Part of a small language model's weights: 8 heads of 64 (2 for keys and values), vocabulary 8192.
Each number is 128 + 24 x the weight over its row's rms, rounded and kept within 0 to 255. Layers, rows and columns count from 0. The size above them is the row's rms in percent of the matrix's.

# layer 3 MLP gate, 2048x512, rms 0.0577, rows 1760-1768, columns 384-511
size [ 97  96  93  95 105 104  98 106  98]
[[130 142 136 142 110 184 152  88  97  93 163 103 140 122 112 152 159 173 137 115 116  93 124 143 155 129 138 131  98 142 134 130 123 107 158 120 147  96 139 126 101 152 170 158 152 124 128 139 109  94 140 120 118 181 136 136 145 132 110 134 118 122 142 169 160 135 136 123 117 140 112 132 109 121 160  88 147  96 155  79 122 141 166 129 164 169 107 128  70 154 135 126 158 163 148 152 139 128 108  99  98 129 121 144 144 148 126 138 149 115 136 107 154 153  93 150 105 124 101 118 154 122 151  91 144 121 160 117]
 [128 109 164 129 113 132  93 132 124  95 143 147 133 123 111 123 152 149 101 108  77 149 142 107 118 219 132 136  98 106  96 210 138 117 129 125 141 143 156 135 132 120 108 145 138 147 114 133 123 118 156 120  99 115 137 129  90 161  92 107 130 107 143  80 112 144 130 126 123 145 122 143 130 115 105  96  95 174 110 113 109 127 106 113 126 111 124 116 123 184 120 162 118 156 149  99 129 132 112 107 121 122 102 167 133 184 105 106 129 124 115  97 151 122  58 133 121 127 118 105 127  72 138 162 112 142 156 111]
 [171 199  83 129  89  77 104 166 113 115 110 112 139  81 110 136 100 157 133 147 139  99 141 136 133 130 189 133  51 111 168 111 170 146 126 120 133 109 129 108 159 106 101 108 136 123 108 133 165 123  87 153  93 123 145 177 146 126 151 105 115 163 136 172 158 115  87 166 118 110 133 126 121 119  97 141 132 127 135 117 105 137 124 112 110 159 162 113 132 172 142 157 104 165 166 162 172 183 136 107 123 191 109 145 164 152  90  95 145 140 134 155 115 118 108  94  86 111 128 114 107 161 117 131 131 153 118 105]
 [125 142 104  63  98 168 117 122 141 149 139 118 102  88 133 123 137 167  99 154 155 121 142 119  68 123 133  81 140 126  89 112 133  87 131 130 112 144  79  95 119 138 116 198 118 144 149 131  82 125  97 105 113 114 133 144 101 109 143 123 142 154 154 178 123  93 121 101 130 138 133 158 134 117 177 125 120  95 125 141 106 164 147 152 103 127 121 148 126 134 171 122 144 142 142 136 108 121 152 172 123 152 127 109 143 147  89 106 146 121 137 143  76 116  98 131 114 144 132 111  78  88 143 109 139 118 149 133]
 [146  81  85 139 116 107 130 111 117 110 113 106 152 111 176 108 105 141 111 159 108 132 123 171  98 189 129 154 118  92 149 126 156 113 121 133  96 118  86 128 164 132 107 146 132 128 108 139 120 124 156 141 136 146 108 110 128 112 123  91 176 125 107  93 116 110 107 127  90 146  68 158 151  83 155 136  81 158 132 101 139  84 123 127 111 132 178 148 159 141  81 100 130 132 128  92 134 116 144 135 123 134 154 146 134 112 132  88 105 130 111  98 162 112  64 128 135 117 124 138 133 139  80 112 127 163 124 140]
 [152 109 111  99 123 134 148 151  85 114 144 128 154 121 118 102 135 125  90 105 120 143 112 161  63 116  97 117 145 194 109 160  98 133 126 134 162 109 104  74 149 149 110 127  95 111 159 136 122  98 103  74 131 137 122 143  82 119  72 118 110 109 119 138 113 115 131 119 138  97 155 104 139 142  72 105 121 121 134  90  82 125 150 139 116 123  97 154 131 152 112 120 117 136 141 111 138 125 140 149 121 114 135 152 156 124 109 118 114 147  70 122  97 147 139 117 149 134 143 129 118 128 138 155 141 140  67 131]
 [153 150 144  82 159 110 154 185 112 142 124 111 144 132 127 152 143 125 109 185 138  85  94 102 112 129 100 160 106 160 143 151 111 155 140 153  87 114 150 136 106 163 153 136 118 160 123 100 141 161 139 131  99 133 108 122 109  98 144 152 140 109 138 122 106 129 126 129 107  99 139 152 104 155 141 104 141 124 131 153 113 144 130 144 134 139 113 150 109 149 121 143 154 104 134 125 101  80 123 115 141 172 125 111 152 126  98 120 120 122 141 183 126 138 119  74  85 127 118 115 131 141 114 163 174 108 136 156]
 [ 85 134 142 142  95 118 139 120 111 123 119 153 106 136  94 138 157 102 128 115 205 122 138 157 116 160 131 155 112  88 128 157 137  94 203 176 113 127 130 118 139 135 112 149 133 127 175 119  73 144 118 131 182 108 134 121 185 141 178 147 157 151 151 122  80 117 123 152 134 134 146 145 126 105 134 120 167 138 112 156 116 145  76 121 143 112 101 130 148 146 161 140 157 149 148 130 171 117 142  88 106 128 157 140 119 184 143 147 144 131 131 124 179 151 110 128 124 114 156 116 117 123 119 144  99  88  92 145]
 [137 126 126 113 123 132 136 129 120  81 125 108 128 110 182 135 150 143  82 136 113 116 142 155 105 110  48 123 155 150 143 147 136 127 143 153 129  90  97 150  92 158 137 102 120 131 126 117 145 169 151 117 135 156 121 132 141 125 114 146  97 142  82 159 127 145 132 147 126  85  89  86 142 114 144 120  81 172 142  86 135 123 103 151 132 133 160 161 151 130 132  91 160 152 125 138 110 106 151 157 123 134 124 141 176 140 123 145 140 145 108 124 134 124 132 125 150 123  99 123 180 136 150 114 151 146 130 118]]
# layer 3 MLP up, 2048x512, rms 0.0585, rows 1760-1767, columns 384-511
size [ 98  99  96  98 101 100  98  96]
[[146 126 149 126 113 129  76 129  59 123 147 124 131 106 151 126 101 133 122 153 114 132 140 141 173 120 136 189 130 176 132 143 116 176 145  51 108 146 135 134 109  82 141 155 118 127 142 103 131 126 133 133 163 145 118 137 170 118 157 151  99 134 106  97 109 118 164 116 126 142 107 140  84 140 150  97 125 117  94 118 102 174 143 100 142 133 120  85 103 112 119 144  93 116 117 187 104  68 124 104 142 120 131 108 132 143 133 140 127 111 101 132 155 114 110 156  93 120 105 143 161 110 132 115 150 128 123 114]
 [106 129 136 118 124 167 120 134 103 121 113  93 125 129 139 124 157 134 122 129 142 102 145 104 149 136 134 132 149 168 102 105 113 126 105 122 154  95 133 109 137 142 149 101 133 171 142 164 144 105 135 104 103 123 136 120 182 115 145 131 112 154 126 135 135 133 142 143 155 131  84 125 103 120 129 158 145 159  95 173 151 107 135 135 144  91 142 110 144 160  97 143 107 133 108 170 107 108 147 111 135 143 142  80 154 108 121 113 160 112  72 147 110 145 155 115 129 143  73 116  91 155 137  87 151 133 122 125]
 [ 76 111 183 181 125 137 136 105 136 132  87 159 124 174 146 114 154 130 132 112 111 133 126 103  98 106  72 129 156 127  96 101 135 122 124 130 154 148 154 151 101 166 130 155 129 149 147 124  94 150 140 119 164 113 133 106 108 120 113 177 105 119 101 129  82 146 180  95 140 129 135 158 114 132 156 124  95 150 122 122 139  95 144 144 134 135 124 118 109 138  69 110 130  82 140  74 117 139 155 140 169  89 161  90 117 122 146 127 118 128 116 127 146 131 122  97 175 138  97 105 181 135 148  95 134 144 131 112]
 [168 136  99 147 161 170 167 162 181 135  72 146 166  85 139 159 138 148  91 105  98 124 118 130  73 112 127 129 156 153 160 105 121 135 124 108 161 124  85 179 147 112 154  85  84 102  93 140 126 162 147  94 131 126 106 132 156 107 101 148  76 147 137 104  99 140 130  99 164 122 135 155 142 163 115  95 167 144 145  94 134  89 153 119 100 131 135  87 141 145 104 143 127 155  90 175 103  95 122 163 135 130 132 109 143 132 104 144 135 140 137 126 176 127 152 104 160 143 113 118 101 164 101 130 167 158  58 125]
 [128 140  98  97  99 146 144 116 154 129 127 147 144 136 122 124 115 134 141 129 116 142 150 145 112 166 140 153 141 106 126 147 158 109  82 126 119 128 121 121 143  99 106 128 156 120 129 114 119 128 151 120 148  77 106 116 122 119 163 144 120  75 163 134 122  67 102 155 118 129 141 169 128 142 137 107  76 137 143 138 146 113 134 106 125  99 119  77 154 142 122 118 106 157 157 118 154 119 109 135 138 116 108 104 131 140 113 194  71 119 136 126 144  91 109  97 108 106  70 112  97 110  60 172 136 136 121 109]
 [127 135 162 153  82 132 144 122 144 122 163 101 157 114 108 123 110 112 106  96 128 113 112 145 113 151 106  76  91 201 163 154 109 134 140 182 112 142 105 101  72 129  87 107 144 125 163 108 117 150 134 176 158 133 156 124 120 151  82  99 143 147  86 133 114 103 147 134 104 133 160 132 145 169  93 116 107 100 121 146 114 134 122 153 148 140  87 117 140 144 136 161 125 163 100 157 131 100 147 152 133 112 133 142 151 143 122 112  95 137 127 106 113 135 107 123 109 149 114 133 169 126 101 116 141 131 119 151]
 [104 133 128 153 118 143 159 105 111 152 109 160 106 145 138 113 146  99 125 162 132 151 120 146  96 105 120 151 114 132 130 164 122 152 154 103 117 146 133  89  85  91 119 124 107 138 143 143 114 145 152 153 133 154  67 100 143 156 189 126 136 128 130 131  87 181 130 169 101 131 149 123 131 165 138 122 100 131 131 135 151 103 131 131 115 155 103 144 153 125 117 116 158 160  96 108 142 104 105 120 130 158 123 117 108 119 136 135 106 100 132 145 148 121 128 118  81 110 134 154 140 103 122 124 126 115  97 135]
 [143 149 111 131 165  82 136 142 142 165 138 138 127 114 130 146 156 111 122 151 143 168 100 114 106 126 148 173 162 136 128  89 129  96  90 167 105  96  81  86  99 133 127 128 124 112 111 120 174  97 137 119 120 168 103 104 121 137 162 140 137 135  98 135 170 121 107  88 152 113 102 161  82 136 148 115  89 113 161  86 146 107 133 138  78 170 121 132 104 119 124 108 145 174  83 124 138 157  83 137 144 121 138 158 108 145 169 150  77 141  86 131 154  99 138 160  95 168 144 148 139 160 170  74 121 173 159 139]]
# layer 3 MLP down (transposed), 2048x512, rms 0.042, rows 1760-1767, columns 384-511
size [ 99  97 102  99 101 101  97  95]
[[ 96 149 150 131 113 120 119 155 152 104 165 125 122 109 147 124 115 110  91 140 160 105 147 137 131 153 119 119 122 117 136 112 170  97  89 141 143 111 180 130 147 117 105  68 109 155 122 137 140 187 111 131 143 178 102  97 131 116 143 109 130 152 125 178 122  71  94 135 121 102 178 172 139 125 118 109 147 147 108 133  97 120 119 146 147 109 144 160 107  92 113 140 112 110 127 138  86 124 128 115 162  97 131 116  93 153 122  89 144 189 147 150 126 112  96 151 130 137 116 137  91 129 126 137 134 175 131  68]
 [111  99 144  96 140 116 153 130 104 142 127  98 113 132 105 143  88 126 124 137 153 120 128 164 162 100 124 128 141 166 119  92 164 149 154 185 104 102 145 128 122 157 132 148 164  91 138 115 103 197 119 127 136 169  99 107 156 121 136  89 159  97 159 128 122 120 144 143 116 136  80 111 113 129 208 130 131 144 116 105  75 116 120  93 124 137 165 127 137  81  97 105  96 126 124 123 130 131 169 136 188 162 113 122 124 124 155 123 143 135 138 169 115 147 116 113 155 125 154 104 142 130 105 111 162 110 152 109]
 [153 101 169 138 116 108 132  81 126 128 128 133  88 171 156 118 117 165 108 126 117 153 127 169 142 159 130 155 122 134 134 123 154  70 102  97 128 163 122 109  83 134 125 129 145 130 134  97 152 110 153 128 153 159 156 131 124 128 106 157 107 154 145 133 120 129 132 141  92 133 120 143 113 138 153 150 125 136  73 125  92 125 118 114 103 100 116 143 131 107 112 136 127  94 110 133 121 133  98 129  97 120 152 121 166 127 125  89 141 107 116 122 122 137 107 133 105 113 135 127  84 107  95 105 144 139 125 164]
 [150 135 136 119 156 120 129 106 121 105 112 126 158 100 139 114  75 162 132 136 117 109 100 114 129 112 140 142 135 130 116 144  96 126 162 131 130 101 139 144 131 124 104  89 157 152 108 127 154 151  76 132 105 126 123 104 125 117 127 157 164 122 123 102 118 170 106 170 125 134 141 143 138  64 121 134 125 143  90 165 120 145 142 132 144 112 123 106  94 149  95 162 127  95 189 144  97 126 145 177 132 122  99 168 133 159 130 154 119 113 139 162 108 111 128 174 162 113 123 112 133 135 103 135 121 142 166 145]
 [121 125 142 127 111 136 172 126 144 109  90 113 107 116 185 110  95 148 113 136 136 132 125 156  80 141 146 170 109  98 140 142 143 143 122 102 114 130 163 111 138 169 148 117 127  96 112 117 107 119 156  99 107 103 153  94 122 127 140 142 126 110 118 144 173 138 130 104  97 111 129 164 188 124 157 112 102 122 146 108 139 135 130 140 114  81 159 104 132 129 122 149 168 113 137  98 140 146 140 119 138 125 126 125 127 135 175 134 171 148 152 132 143 124 121 163 140 126 105  95 112 169 102 101 127  97 119 122]
 [105 143 125 140 134 152 114 146 129 112 140 120 132 127 165 150 145 117 110 125 125 112 159 156 156  95 194 125 123 140 138 139 144 114  92 152 153 121 126 107 168 135 104 112 124  90 101 115 116  98 150 103 176 138 105 155  98 153 156 147 116 131 109 165 158 159  57 121  85 140  82  99  89  84 140  90 106 133 104  87  56 104 112 153 135 119 101 114  87 126 110  98 130 150 121 129 128 103 158 118 101 144 151 136 165 117 148 120 131 123  90 134 132 145  93  87 140 123 113 124 164 122 135  97 103 120 130 139]
 [146 127 125 147 100  73  91 105 103  85  97 114 128 119 138  74 152 104 120 120 134 143 112 124 150  88 124 150 112 127  92 162 143 110 139 151 131 126 130 135 113 102 133 153 156 126 120 102 130 174 157 112 110 119 125 130 133  91 122 116  80 119 106 142 125 119  95 120 125 121 121 120 175 126 130 136 142 144 142 141 125 139 148 150 125 142 138 115 161 130 178 128 113 139 114 144 143  68 123 118 123  98 126 105 156 130  88  96 149  94 124 182  96  97 117 128 118 138 115 149  88 130  80 159 111 146 137 150]
 [107 130 129 140  99 193  79  97 111 116 101 150  97 146 107 106 155 116  95 118 143 120 142 127 129 159 116 109 181 152 140 121 173  98 150 108 136 142 192 100 140 128 116 106 125 161  94 110 130 108 126 111 180 111 108 115 135  98 110 166 180 115 111 124 115 140 123 155 111  94 119 127 132 101 113 164 162 129 126  95  98 130 139 145 114 111 136  93 124 125 131 131 144 125 178 126 126 114 193 134 163 149  79 121 154 121 123 134 126 137 144 132 117 165 125 108 156 150 129 127 116 125 124 166  75 116 121 127]]